python train.py --head_dim=32 --hidden_act="quick_gelu" --rope_fraction=1.0 --parallel_block=false --init_std_o=0.0 --warmup_steps=200 --decay_fraction=0.927 --decay_shape="linear" --doc_mask=true
Each number is 128 + 24 x the weight over its row's rms, rounded and kept within 0 to 255. Layers, rows and columns count from 0. Numbers have three digits each. The size before them is the row's rms in percent of the matrix's.

# up: layer 6 MLP up, 1024x256, rms 0.0337, rows 603-655, columns 0-127
# down: layer 6 MLP down (transposed), 1024x256, rms 0.0157, rows 603-654, columns 0-127
up603 071:168100140143154152116150100121110123154113143148137116124148144135124084109136165120119109131101140170136118123124130170123126113120152129120141139113132184173146096135175135146110064096116119099112080075159197137124162127114125113130132123121134122118097148153131152109134126137133147134109129165103131108093125094132141170116123148076087137174137108168155108120144147140121152109104
down603 072:113130138131140103153164169117116152111180136162132138143180132164136117111114119131118140180086153149179149074140122070201104157080143134172121112095090139096113123103096163187139130106123103102177137127125131121122118131108146103129172139099137141151138121098139164145174126129105148127103127136121140111131147136121167152134128175089087133137155148171133180106144134161105134129134
up604 185:101086142130115108146166136156171160137110149169119148138121084132104125106118111135141124123098116114135131121093154164104149121164108164119127147131150141153135126075125143153125155133127121139091118132154102141125125141095150089152079133134104116147110189149169158125135117130150108151103119162114105109119135093122121116116152149152110135110118112091085158091128130111171139097172
down604 187:107120123127124130160127123106132137147149103153187149125114129137157126116105158159154123113102102146139125125134147136135125138121127143145139109163169128145105138115150102120109148129140109100135096125145143184115111145118161107141113173134137125187100162142117125131134137143126157110098161130091090136090117119116106107109137134147117129066145138134169124088199107165148103123139
up605 160:141120144158143134115116089108130154153136172135139131121095138088125126109126147131148173141099117193125137132109126109121129132197111137156156124152134134113124161106146117125115147130111121103125136126111118124125161124156110110096156125075136126077110127125147119098152133132123143119121121098153214129112101110118101119132114152137175153136128164119160135112076110129117128119135
down605 156:158171118131063116111079144126142122108126159140112124135121118148133077163090161121125107156067106137136149097104137118109141148131120123101171149119165087124124122107097117133074159116123193138117114104118140086114131131191113099177143150183117116125128106154104131140146121135068102160153123138124134106145149105140106129133151127145123153105134149093089136145173087121161166124091
up606 089:154130122118112157092167135138151126112133110133164169151147134119086121137141162124139186144132114110146182116127135123177120127111137120097110151121144052080115098157136088150138107077102143116105158106143129157153135109109130143100139128104126102115119136141177098142122143125131117152140161119130143099146146162142094102139147110156151150117130109134122141119121107112110102124188
down606 088:105125124115104095139122170136147155146139139095133126125157145144125118126111162119121110146124103111144161127137092138105142115123140120076131133113133158110114144109115102142133122139137127113109137133131119153165100148158129172120134118130133117097110164114106092178117108192102123183133161077130091150127122154128111116152109088109135169160087157122137100127116116104135160125135
up607 073:162120105118162120156136149097152153132160131119076151148111150189110135098133121143140109119151091139168086137099127117122153097193133139179121120174140133159127164094141133119147197114167141114104107088114134129142110125128153112153107122152137118125164167099127122161170129129090123106104121123126092134166146100119160142133136141160172148103171117147154119162065115122129098114080
down607 068:095130138125180135140127127093127114149096135162132144115121139111118105149121172136144161154118093154108132107118096163101143129105132103085122146154159106146089119074127111186128154081145114070139130123114098105145090142135093131126123142110106110133146124120102108110147107106137162140148129141130095144141089114146094124109191144120144126100126111149144129128119155129132121127157
up608 089:151116148186136124124076126106144117151085108123093124135175104156161151093127130124157083123157129141119106137141135119157129103129114176149127139147109112116167137094117117113154163130124087160112106131120146152102165153155120116114129115140085129124153122091139151161120133115124133102119160137132160105162104142174131144116159116128118142138150139165163110143100144135124118177122
down608 093:125152122142112124129118151080156128122130132158135167129111154106143100150152110140109139125124115183110129151125147100131172089101132106132145115111135098112172126112131139135132098135133151099073102131105119128108158126145131113078112085141138104142156091132092121106182127164091102081149114131119142146161099131132110083160112159109144131120145109160150078119152176160134107095094
up609 073:142160132085151108120125108100098137114152126118114131198153105118118129151081156116098113120105126120122137130121149118119131128112173120098054123147129166143148123159110153156117113141168143116143137084106153107086077101108106097105106134128110167146149099117139166119132090132150113112145104161110128101113121135114147085130152145131068117130099115111144084094101103092125100149090
down609 072:136136075117115093118127149140131129094094114137128142142124114108092142104131122146141089160088148138153131134164129104128146128134122097166131159099132114167163111104102146138155194150172097103121181093151147096106130123144138120155155131119127158113111115110131127123143128125126180142108144132120122126106119117075143109134157114111127109147093135098155124137110155138087103076106
up610 054:150107141131159149123139164140155139142161125146127148088125188135176148152167150116124084140137118134124119071149143108135098155115138118079126177113154127094128092129100131091146112166161158147121168151103124132120108116102118180153131149145136158133110141155109114133115108132136145149128118132131161115152123099108122133151133168168149135126143146137115134091130122131145095144146
down610 052:110135134149128142115116104118152138113157069111135093166152122118160083157123120111128143131154152135100143145105130135110101141177090127088152150144163106164093126102086099083164130084116121126104121138147140114136082142128132091132118112117121146075157138145108136093126102087118143117156128100123120172176076133165129141097123098085123099108119091127138121100126133132147113146109
up611 060:135142141076129129092173135162125153111130088092146141140140104151104158140161095129090145133097143130077137118159108107124111197093143126082105141126159108110116092128148108160099116111077143128138082159120147147103143149134135175113105133111105148168141132123187120131116175107140138139107144113115160135150101161138103124149109147121105106097071127104127169113173126103122098127117
down611 061:112067082136113124105128149174107135151149082135139128123128070097089155132141137111136122109147136157145084162080130122144125091119137114121115103146168124142135148108110100108110081132146102129097141118198099197153161152162156134123117149122113169123129136117089130139173187099121137148145138113119111133121164169116125108126100109124125161147113107133133115124103155079116123099103
up612 063:074093091082181129138109141136149107122132139181102120087082149161155105078121146129118096147148129143103102112130148145138174125129105092162131154114103126150146136111138147114145131120109084139156115078160143123123130124143180129114121107144171188145132126085140122143118122137097134134057139154131104146109130112076181150098106127147117164154123125120129111167132136123087085100116
down612 060:138140119109139151116185142127130146148123110118114147118152149128161073139153161161116130132136073151093094144117133147164127153174203118151095080145108097130122096127146133103123163103102119136104117103164125080148136093132120106097153140090118136171148122126146147097125142116118141110145134149106114164144096114147108141072198129113118119144164114159117119160124123118163086169112
up613 172:095144152130135159102078151105109098144102124136128135120117151130120112141156135156119102124175129144097095121163119116123112161095162161167128169135081149134124156089133112115127099154143144154104147129119126164130166145114128118161176134181134106179123113151155132148130066124111137115125078173114135140076143097154138145136127115118126084125159097115146124108154134148107115103121
down613 170:091104132110170181079128097143132109083176105124171116121123144115152147124145109082098122096119151149171145124133137095142142131110133166154145161150106112150105112146081145154098170085167123147119132146111143137133109156142112159117128151096107152111136114116127137173122122103112138067133115117147118115129118118164185165091145197131135142120140118122162122123146143137108118151106
up614 101:130104116109115144131107140170147154123161128149103115106116151133098092136098135133110111113119150130157129133104165121135139153145167152159125135133106145094116172095160108118160121092148135119135110075142112104138127140091158133123111056079144102139141119168123184121185139125134107150068170156152136100162137147155140125119096146147139094144132075098130104089124121114156127104142
down614 106:132129136134112100159120138151134127102128119148123129134101133153123124165147176069141158185096088147140143114135149103141161119097141116128126130127147154096132156125144065134152163111160133101108103117116106124098144112134106140108136115119122170101134108099129120124146182146082114107105111120144131102117125113111141120090188149112142125090099158101165161131127127082153135126163
up615 068:073130102138133147097116108132151133120176149132134109098138096131140126141086151114131159131093123157138102107157169131137161149073171120113161117146138152122112112141093112170152146139078118104133127110107141106113154116139141102090113151138152123127090153111130143144141139106120142096108139137182144184140104143075195107139143113090146135081080095155155097160123132134121123095100
down615 067:128129084115081101114076081129120120160092111087135130175090116118108145105155151117150129120141130189114091111157132130175146126135138112124124162118130143105120086102144116133149149116144145121107150116118087129171164144072120134132119152147147139100164146086117182140135126120131101107124122140149167171128150115100142145146134134121073148144144163127082185132100149135167092165082
up616 068:137131150159149111128131111089117167156135158162122112131184087145146149127097092134136101126106116134123100121130104143135095128139160128145162102107096157138080179115149124128115130124193129113135109047142154100126129146137094149125112120142096156124122147112121178100117141125140159089096091143118193106117147089141129144084169136094127101131151106142135090129075131131166138111111
down616 064:092149116119124103145132146114133148095152158165116131155133135144100126135149124106158112133110120164134129112147149105131141126090095120136123148108145083081165104120139100203171130136150103144139138138094162139099138130095134071113151132133136117119157099152141116116152084158105119097141131140108117150142152135112143081149112139143156107124105146128158168097162138093082096133114
up617 070:162183147171151132172122104123105131100104185123138163133107084096116168113156109126162096138148133130097151101133166103155105111099162131120116119160120130131127121132152122115152168170126147102155140114156097120152109122129146154090167125138129151093131141157098114163099109145114127119163104121134119111107154142125096127156098135127167137116125152154156102158154108096135163072150
down617 069:138143044123111159128091109127151125137124111101153144161129113123139140097119156162157105159123142121166103171130135098099121124113129116054119122130142094087150115141166133126151140139150125144154118154128106104125145087148130094147094118107156090118133147118129105133116171109100130137109102102130154124128129111143126152144126127131148093136097171111088112169097107120112125098178
up618 125:161115120114116091137160166159123151110166125128106106155161089107168141133144128114141101120123112098190109143094113176138140165167137102157128102130136127157120140172124113126101132102082136119166129111159131113142098134113109130125180114155147121106102170126120145112120127141134130107158104101161099099155193159141131153163206131149134110148176158148095103100138114082128106128107
down618 125:067106137102134123157090178110138135123140169095144124155093116157079158163123190144157119078103143115120133111128181143078082153125112126103125121143179171134146115103130171138182123136129097134142109136131120133139139136121101128134136141151153103094135140193120148113110139137126107120117097152158164138113092194126102131161101110139135114102116191116090135151125128088076158146122
up619 172:136137100145122124139124116139101107126153132134104110155127150159128105113118098125145107140137106145114098118127136105153110116141119163147091149135155084132120107174130150114137186139121109134073145100153085131135120089140140134095105119140160140132119132129137134146128126139142145118140144158107107129136125094116118149106159160146116161111072141087121152135112153148146137116126
down619 176:123131103111155101133142145091160179162115147138170129155143152122192127108150143121088155138156120123075137174120109131087105110125148109109140108131131188145095124159149109132110151152147125126137111101099073068137103113134133139145128076137136119164138164110146126163165117136133125139155124107086097150131150144135133113134159169126109136120127093102165132098148188117132091146130
up620 176:125181149135152095097109102134167102127119163151150109158163101125148105131148136129104113129146158129122137121137129132141134138191111126139129131144103154092112150125113109138165121160144096133142106067148111131111108097115082146120104137118108105137107093137107114097156127138155131110131109130141125127096100150148071122142121162123140144160146084109126112138107119065156165084106
down620 178:113137141147143135165122128072130175104109130106123140125150131146168138127123131125099149156118155124156126125145141132111159107152155061106140128115148111126148132104108114141141131150149138112161090145156167102109136093113146085147127109151107178097154152149080115134152119107098139109115178117095128148114202129114114151120127171122124104125122108108109089100166104166097112127140
up621 071:157108141118146161207098176110129103203110125092131107117144124107122154127157100146131157125121142135152137117093092109153144146103167117108114140153118149101113104132167109116141148103093103117125121125138148125110125096098115155143123133150144114186159164146118118150095078161121104151128100101122108120116116152083143131131122128156139101129130108162140116179066152117123152081166
down621 064:199141122109161123138091134110139112157140118167154181120130138127168139128103141155138109140093151105155143142134124087117159149143099126126128092146104142135077181060144145133112156124108143133138141179096145150132137122174133155133137126120157143137136136111124125158156149139100174134099097130179077124122131142138101132130123105153118156074124098130119102122127142115126146140128
up622 174:140139137133128154099118145116118154126136164138135157141117121179139170130122177132128091112140119094112149126134170129096114191115076125121132094113133117154128187140134145126141114120127155139153152081133175138122094111088125127102134108176096134124102145150100121129119140134160112138120117166106125162100107111135100112096136139163138146097145164113114159180168089074136131131137
down622 183:100123157084142130142106173130169168134128089127127129163108135128134122154126163132131109155140116125134121108045113133115150124089186150106111131177154127108158095071116130109136105144117089147094142127150157111140076133137099140126146142156151124121122155167151151111156094117125108133118102135088127142132087139143068110166192130087175123108134125100162126094149079176115103126133
up623 064:128159118109135139155111118147107116125114120105168171130098185125088120100150125128142081118156112152105111135083136122130145119157107083138049097172103120079146085101204150125122100098131119146130121128096096084123107165127129090099102120137134135125131119107098130106116123147088139166178105130137088156096097091135141119146109103185152109096136117115122091130160152123105103139137
down623 061:149119133088176106111115134130179095173088138135111133120089124100128116184107139159145157120107145084120118119134098150130157136150161131155128143100174120147130110141144135085143171118090121129150164132164082065122110088121144104104163154132104078169129118123132111151147093117161146135155118105180104168144127157127111113122118115089132140122132142137154144146069115132141123107150
up624 158:121140107112108129092133139113099154109126107125121157083138107118121098159081117136137175109105162137119129103141124123129133147107082165121094101125126122109134157156161150172130107113125116116102117152117136159145150107114137096152097136148125120166112096139111136130137134140136162166142135165119128213144113117145171127080090129138125093084097115081117166147137106133104153081162
down624 164:152102162113158143111117134125146142146107112154108137114107139180075147109093114123138125096136153122054124097170077127159118164092090147140082134159150127118124133101110131133119116130109137125132131093141129121138102163093137173190128135106127148124099144109147123144147108162145125124107150145111088140161100128116068072119137095138111156103086131097122162106129115144158120156120
up625 064:160144124120124124116146124132107122097146135154124147121125124159110112104130120128107173156132131139096141123128131126121099095114130125108085097120134058118138144138140114138194145088133112118078130139119122124107104134139139134145160120102150121140126122114105141141161181118152177154141120094139128116119105111166125104135135159130119106139112144116145148128141112169105126158153
down625 059:165123106146113119132115140154162169101133136088155113063179128124108110096151104103071113165121089123119149167125135143092105105135122076128135138140137136095100154129101126159146122120094178132136121127130085142144092135139140127119131078128122156125115124106100127154160139113163119170127146099121086092154152123167106118164097144110122134140135124132138122096094105133137094114159
up626 062:154156124176146111171118160119126133117142146152118161155141141067099134157162105115140105112115112139117125117095132126101157107123128165100121110169148102125081108135163125133148125152120127125119160150150084116094082122112108148102140122104133174155130156160135184087128122126132080143134085110137093107121123121117119147114128134127104121142121142106132088073132168124111126102101
down626 061:133127100164115107132118146164115137141119122165131099122095150121103129143119100151138084149128151121104132140126142111131156116137127122127166113099114181134155064140148130105151116139145118145161083134126086125106177097137153133145115148101140139128133112161128154145145164074108160129124108134120089095148107134116166141136156138119116147151084133093128127128153150062095160074101
up627 073:133177141140185093141124100137127156160132142173073145178138130146137124137140112118118077128140104137162108115098182114160114091148162138153073129134122121096152123122156112104165150112142106150113117102110122114112106165116136109140091113122105158117144163142111127122119102113141155144139105143115092146150148130116115107116107151146120089151150135128106101106096148108115121138129
down627 073:143166043107136128090092170102140124129115141142155148120125092119124093130117101131154174073105126119109116159139166109075155137159168100127144130106149133156130074122109136154137142118137098093129107120125108122090126112109150081131098096114127124136111150127126091143149121098123188127171170118121133111111120129155140108127145109095136086113072130150125091147143136089128102120110
up628 154:146147098102093142095156159135135120130103102081110114142102139146165125139154122125131113130181155162128114132101140098111132156078105109145212113110126102105143149174102134096121103134109129143145093102145143112135159105072104101103092102150124143123115123128123124142116105120121105143136106140161115132105088131127164154120146122099144085132095111108092078101151123115126112125158
down628 158:130126169102136139121121157107147108119127096101130116124128143154094100158168123067118114103097157145144189113133105148111121132108127154142120168146143153084150137104203127148151095093135124156139128166116123124115147120122130147081071152111151095172168147154115158125120152129139081113130083117147093122147148129094111088156138118150106146102146142101138102168073125113084138105160
up629 061:083110193144084143164123114139128118123142109137133137115091165119179078164147165140115083126155090138133102112108125110172105124116107119121119171119129100078167120145179135136141095120142117139114145137104118120131131170130098106132145159130151136109079107118119132127136165123114125137115113109124152085143119112136124144056126135159144144135115144107103124113140144135091143180158
down629 066:136151178118123104096122134155146118106127139119137124104094131107131061155138122123108135109128102123080184146140173152114117138162127124176156126116122121116101081111095131149135179108134164161115103086102130098087086136124124140130107116118163110138114118128124134166136150122140146151152151116127089129162122106154106111136091120109148098115170119159156104104128102118155128140133
up630 061:117096115155122105094108114118120118132103120143165096101102108141080161090122164110122148134148164154101120110153133130108131116121097136148101138144134159161152139095162122108124100162133132130155122145150133103150145120116089128119127110134135102090106132138084144115117118129134130100157180157116110148064145136101151127145141117150123082157142142156124129144159113105113111104151
down630 060:114092092105152136119157096167129117148121140076120134118109090123101119140085136135144149158132157129183139131145120140149163135121141170147146099101109119137121124139178137115112168121115110138137106126136113098134148126135138110105189129166125124108160121155140159102106148107077059107073098118116136141086113178161111117133124136148107185093116135140123136138120121144115105170129
up631 146:117139121146109133194100107122153097125095103219176134091101089131171152188138116146096155129116112141118105125132164132125130143154105136128122131140100128122111112144119102171124130100119138121088113137165134116103111120166146106127129151152116132142145143142115140109131091169126137148149090109136137144100144128121108127106115146177144123077124135149152118161131130115085139159166
down631 147:159134129118122171146097144109186086127137108143138171125135124099135146136129112109150130056115152090127118128128109114133092167150133150112147125111120150118134121088117179197144165134095176162134144128150161094117101136128148166154099119104187145103122130083141131133083043116193130141107175124150127137150132141139121140157104095123153146164091107145110136075159146116153124177143
up632 075:103169154122127110134131123124137138103093115138118158169123109115153097179111124126104110134108126106123136180139138121144114142170128111137111152126113107102150121126177131154115152117140095117147066116116124136087145178107111155081152149140084166164160072104164139124127107132110126139076120132138132085162105115133103112082099103130119140094121136109136133097128126144111128143105
down632 076:138114126162144165102146133130087112139162070160149138161123118092112136099156104079124112114145120134115088136108138155140158136145182104141077123114150104129166115070103128103135149122154117090134163088133129144090127123160132138134134109092099111121080123079131105121147086137175164125149166112112144131112149121093149101127150102079133113126118087182154103123144199118144150157112
up633 165:131097107123101120118079156157104108134117084103128130098141170118110124159124132127125068113112062122085135111164125128137100151153077134074115123108103118131105142135134168139147146144117126147119140133064080163106107109111117172116175127145109099147112140125134164082096140142139133132113128148098093119112137134131100112120135119170148160085110115123059137131143129100120105129138
down633 169:105121144165154167084133122147150134167143114096121116134124108097130194136133131128072136157087132133119166127097126168143139140141141156156126136161170164124114160124073095082120151126113103140112164109133108113151100105146118104117103133116101138113096146120165142116108100120140113100097109125153105133150119163119077124150094116120134100100100108101166133105117135083155166114160
up634 066:137106116113156150137111139109126121129131080106133159128145091076121105133124117128132139136089119104114146160115146097150133097166158142160130107123098071109134122141143153152164171103123143083128107106147095149119120137101157140152177119143160139126142126082153146158115121147107130172148114133118094123131152134097162110116087140160121144147117166123120136151086116125080100114129
down634 065:158145114135163151084149163139117106131186127141146150124117131134131135129110142098097090130112114109145123158131094149129134163131112102125087095099151150115162133099093127152139157110082162108122150105133129108168142105132136118174101148086115129132123104137105133132136127140128145156111160102135125151149108140182110117070150100108114108143137095128179123133137095108161157139125
up635 079:153106158187131153155074088143168124124122105112102119147133123124138105151123123126129114121133127129158129130140109134178145184147107083097151140112166134178146107102180094139137099147134148119133109133144125159186152158113158127130152139110123145137134152083145134132112109138111115108114142150102103111126169139092133154111106061150101159115164092152128130107161142140132117096150
down635 074:128132138145120176135154143133074139147144131165106131148118142111158124184076126145112118130148128163141118105132172110125136190079118190121100133143124137115092141130117144093137124123109126166116116130198138146113149126120146092083130147119140121158135102141106134089127155158125125134113101148145119127122097170105130103112124121156130136096148117161180143125174117133137139146143
up636 100:089117126135143104120115103133114090109104165158138146104119134155148147133116096133135137126135111113110119155089111107106106064077150119153103151159138159133076140102097128074096134130148103139121176073111125073150106140123121124128101134138127115076104131171082112155144096105158136099164084109131139138063142099136123139086113144158125097151115124130137111152138154181141139104115
down636 102:132126114106135128125124112154170115105139147163143151103143160157149136087130139145163146130146110117125128141181101141152163095139144142131129132118091119123121101133163125112128098113122098130152127122047146141095119124096147124123151147170145103124146106152155114105071128123138185112121108129118149136129169107126117178131130153097193141150132148143109118133123085142116102161087
up637 059:135142117123116137159137152174133132111108122096097151167106097129110148186137119131118126125163084114150149125110113115161129132181120107074088152161119114143143098130148119145194149167133179131168140131156072110138148154143090149102133159186134122137137071135132119146144130158109137100142117080126094115124130181170100101130136106142159125122134101127114115104132118123167131084162
down637 055:125119096198124126085108110145096120115116100127127129156132127119126109090084087110095129162159136091136108188145133151094141109133148113116130133123125121142092152131160117121090163133168126110142090132123078149151113121190121123143107132134118147117130153119122092127145175156147149133116116090161117108115165144127110161139107114129151146122120156163147110152107158073102120117152
up638 060:123126136126130072163125119158131129076069154133086139139129114158111153101117132125141157113124090166109121084149144140152130091089120122134132133157150166132114116093126091135135160145162127185149171145129150145109129132178094120093104113133118144157096115128097152136141121107138138125095159127149103135117087152160110161164147143113124114107164137105131147143136114079110109150103
down638 060:142123127162130102140147098091130134157096136152140113080121126076124128094114120225123114127124115117095106151146118149112148093113150091140131123097103089166095119173152131156100097112123089160100086093101145097125142116159085135109107116112119139106128111133147130130131139170086136135099128131124133131114099103081132148176149148136175129116118166150086103118125141127118079113090
up639 122:144133102151109110101148130143123130144138105112110122117138148094165150154122158109111097126115116151141107170092123175137106096141124085111113162133131096146122115177091173060152129159100106112154119150121141163114134117092145129144096115160114139149133102094141117135129153128129120104161146136130139125143127141166139120138131164107117183113143124121126135101167183095170117140100
down639 132:130127174119123133149144166124161142152116118117096117104134135158171151128156124141103125161130141141124161125106160119168109128137151105073100142159131149125155113136137148093180090136101141124112131146157072140113099132138091114109116119119132103187170120102086118103135071108147096096139109160137141154131137111164146116168136124119115123108095155137164142161118117137124141111127
up640 072:095145141095101178084126105118173123110160116116139127131157120132158107098135154114130114116122154126102100096181137118169144198088137134135154119125139139107107114150146119127093080140086119148078164172124155179113154112116145152132102098134126097124100111100186093092119117097128121117107131152107103117159099138107106120148146122117118150087140102128117168120163135101157123173126
down640 071:142117129117127100157130142129118162139120135114129106112108132160150160185134111108103129103123134130143120130108185079095123117128141162136159124145132182200121106142112150119107163092087120173117147147174134137133136133075131154061144131120155128146119154082096170136138137131122092109106150135122157169091153169097131133139118142131089146120174110104135118112155139184149100133120
up641 072:091158111122131134098128152150093159105116106112110123147137139120157085195129167141111115139145129116172155140117122128133075116169138117148090135131106117186134187149108153146140140143143148115175160101104090095129117153080097087140110150120138150127100074142139122146131095114147123095162140122114103135137157110177162110138102128153093146147114162100117147109127106105129101120128
down641 066:117139098134128159085142085158126079081108105093133111120151120153117080086145114111100135126145146115115151152153112159150121148123121125106130158107178129145147128117101141113124135137132147117117083098120122108111092157139124120142118123157115154092131107127170089110124116158200155123161153127109151107115159102114107116112145135139113098078124123123163104116127136111118161139113
up642 070:126161100170162096118144092137127144147134135120130125135114144134113152115153114127179113138140114110109143126121144127144186113149152128150098110142118128115130082135089141117106128166142149172166145136126097167132132095166156072143106102157091127126125127088159143117144149103106148100151125166102110151165134148156109099127151097146146174112082098105162111125120156103148119127090
down642 070:095118112115123097126119158089132150139098125103091155138132138121154131104125132107121088111147154110106135126141128151140147156121139108124135154104085134157141116178118102167170156133151124141105139158173076080143149116105148104121123130154113106157136159143128113109105125109126142129146149117141115178105093122152170135116140129116108099177124134111160165146132152131163125125108
up643 086:120116095080143112079153150150103134123159098099117098163168144117134153129144098132128165146112113106146140176164085129124115125109165122127124124131171105174123098136087124103155148082120122097129116191128181131127139100117113147141146102100163116167113108132108112120152178127134109125118136125165123128152093144164139112155142165119153110126141120117098165104087117112136104175082
down643 087:112131110150143101164109145163104112122126124108115107045107108127104138114135126105117131126125124100104128099122137145092135045139108059134135131106157150173106140158127095122119073098115126097109121148096108137151142155130122154132127131134087169085122107126106144096181165130117154151169152107156132064128115142146143122147132125144128171144130119130134130122066116120120144104089
up644 058:128116124151105120142107107090134126072126103125160135103137137127114108099117134111118126128145114145115135156123144117139131149155143153167126120132110118112166186118141162120129080110179135158090128084124121153143126119099110118150112130155101109106178092063133116110149119139107108090099204137118154101139119115114108107121121095153124146093139119082145161127116128130137096120120
down644 059:141129176122147125148129121119128152128125147123122119134099101147153174133118127089076131137134106116142129094131127077126169140118153147163124117135103140140150143150093126131080177137135120128129130090167137140111106127100113164088165109158128090138118126111161138143086081145118071164138121156119107166096121127113117106116157116117129154124087134116161105155167130181137110147182
up645 078:149096131045132119090120149158137116120115116120101159165100145118096106200103160130103135111121105118157138119125128132124134113121104131114138148127107114160169130129142183181135145113140120093133132144128127138159120169100119160098122147107142165142117116151177131139143168147101071136104164149137140143140127144142130108123068131128098131128131116059120143119145146144131081124089
down645 076:152127129163152125086141125158108144122140077178100103081135139133142145111109155126104132132183118140089107119126103128132126156145103161129132084126132162136126105136127108083088133111112117095122114092158124104135116129125136168148148147108069142126095137090128112108137127115146180142164127111133126097155097100066157128111168077122134114115102102100153113112164152039087145084129
up646 086:108129141115135149111111143085180143130142132092152120105151135131121128120126127131148105124130101137106136157136102118121097145133119142092174178137140112129124128125111095112094123134139179124089125125116093104139100111118080129130087104126109163110164125113174149134128110141142108127145097139104166133142163147171135139114174129148101102070109149128109138140154117101129149150137
down646 080:130112158136103129086107151137148102107131135153119112105133166160135111148129146147135126137111125139162165156128148113069142123105083158087191136148181076094164089132140077126133146123162164155107159132139162140106119125110118143126063135152165128108096115107096142125102160173153128121154163130101119129113149116122110132100115103144146160122127138107120095105141148141147117089150
up647 068:113142113095106118126106140139105068136115089128136113099111166117111116124099125112101086104092124145148150152094141146157145098135111090125121141154093125136156101144145102121127093111131092101141151146125108122135113123114160148129172113141150122112134144102097129107130131157129141145145134157141135093133111144093119094130145152121137151129077068134143083105137121149116119125153
down647 067:104152151108154174092137101097134125126114134122144102141107103130160131155125131141092142098066113102168168088156084163116099127138107118107134116055146125158127115148098109102150179135083128090124142135097135111143132103137131126129118121118125095107158101138121126114112153127086113159120150121154176162141124104134119115080136140079107111146106124118152138164116105144168109179179
up648 069:089132163145141129147079086132120125142145097156130128122108114143188109143114134121105143126145172116177111128146121111140126171083136099137124135115115119085147092131117123103173136124145080124101157165122130163112120134111137115155132158113129073108131165126122083130122106146126142157134147120087198070137117135097120105127124111122103146143152140135148093153120136154135125163182
down648 067:169141119100089134124084116119159157124089114059126143114106145144187133157122091090129150105163160135116158153110177124134134132159088135118149135132123126162096123112101127100113152125097178110075136110125161161131112151126166113146128112133155158113157106119091155116133115128103122133159138137158159161180119110166088115135096094120126107147160105149126085133166087145118127145113
up649 061:121118093101062092092124129114105100142101107125128096131131162149098114116100147110101157121082125157149143115127103175132118098123100080089128157158137166159133091133123076121125110114120108108124127191136117119120146165136134129100112106108154105107128141142125122096164125121142126145149157155118115120114150150153111105133131149110088100112141076160079160103190122121113135110142
down649 058:124110104131155126085179108153107110148135124124121097103162131140108130098096128158147162183117150105167166079133094180103097109104119127120149143057148122130086131114145129117147122100078110117119127136111117131140124134146129123122156148109113140094116098116103124108108136094129134100093156121149196101104140166121167142158097124130110150082108123141137134143117125123144125172142
up650 177:155111120134145099100139157135126131150207131140093125137128106122143144107148141137142135126146130133115137155109126072146124105127102129124115105125136106112138114133104091181132093150106078154153111170106128136122124109174145121147103099113140155117121162112140139119120131104149097142134127144122164094148109130077125100133125130114049111104135149158099158132121087101074127128131
down650 174:156118135158108108162112173118141121152150135152151151125134163145109148166146112108140072139141136122103120137117111115058127137148118106103154125155131146147148145121125121105126137108107142169129134139139155093118121088107151197158067119106137116190114132127095106128135111179106133121152112129077128104142124131088144176145104148150123131117161133185120128154143140126103125111111
up651 070:103151137140122164096139093135107120134103118123129132147131102134129122189121121134133141131122126117142110132120125116123114171156144136090143138151124123126150103122108102115109106132131087127130115171092156166107118148069133138138140135135088087127107114134126137125125090130138133103183076167127156105137113125123104109118136108101122162077157071126087142122140119159161139175137
down651 068:134103142115133137118118111123114120143109134113152120125093086114154157161133101145102169085116162101151144144126114105117140143145128142115133135136150119163133118164060128122145130126122142131110193152140138178112059152139140113165154149159134123125078147074133139123113075100185115115128157149133171137104157117136161124134116093124121166112144110135149145110130144160103122160152
up652 068:136096121126172154088130110104136140111169127124154144145138109131121113139089127135084129147107096138086128181170182083150175135131206136125108088107105125117151142140153139125169066123099132139108080088131148141119141123124120161102147105115099151110130103090149161118122142133126128095136095133130125126133133109150121095105116109172085130107108153098098108142155119101148124146132
down652 064:151103116116123108122114179147148153131136144135114104111103068137105141132126113145077153087132081177143118132182154074125155101111152127182117120161160186135180101148113135172149150120170129103113150078154110099137128119109144102115176158159174148140130151079128158158144083142134113120123154126106085133112124128127119133131099119139129180155111192156133181124109130144086143098146
up653 169:104131121176125152114107114106116136138146152178134133200132086150181186100160137127127088128124148110124091098136145101103092149089112168158130137113155127137115103156155107158132117140107149153164105138116178100166105116117125099138128110135099154127118147136165138115116107115139082124140124127133109152168107108125132131125166131165127107129137152124121118159131127071131150155121
down653 165:149177113052118107161080149087130123112123115149162147154082134123126113154134122091143121091131126119135160125107110116095157107127152141119157135161110122121173137075138101143146106099136108135103112154127108146141111154122125137106087139120160127155165131131132123098167087089142103084096113132117134124124133156163060123204117130144131095115118151125147088100129122138168111129111
up654 087:170161153181136117149124135187101107139103144143106121110155135142094131122135136135101121140142131128141166089131152146115087121111163137099119120152127122127131106140096097164159174132142134110135142189145145131135154074098129138098136144146139107184134135151065140130112121144093127136104122170142135119142134132140102118123154144048132091131143123152101097154107117110133118122175
down654 080:105132094150133104165148116091140156124110088131154148117176139111121125118133104113098153117134155125117114141132126120125127095100088088108116128126123098132140122121141123144150122178157096149156142178094134151145117133122128156098095082116116152122140096114129110134181102123114118155114121091124095104132120115148158130181129174131120136121094116140162102104081089127122115118186
up655 083:163107096122089102120087145121088123089131142159091120121118179173147125094125133142123115121137151113086114096128148161115142097071081113096102149118144117126136114160132112073141138132144101130114113150103144157141104073116137136130116113093119153153118150183062145154148154099101118136100115134114119126132126152118125160105141153124121151143146121118069131140146113084135123137137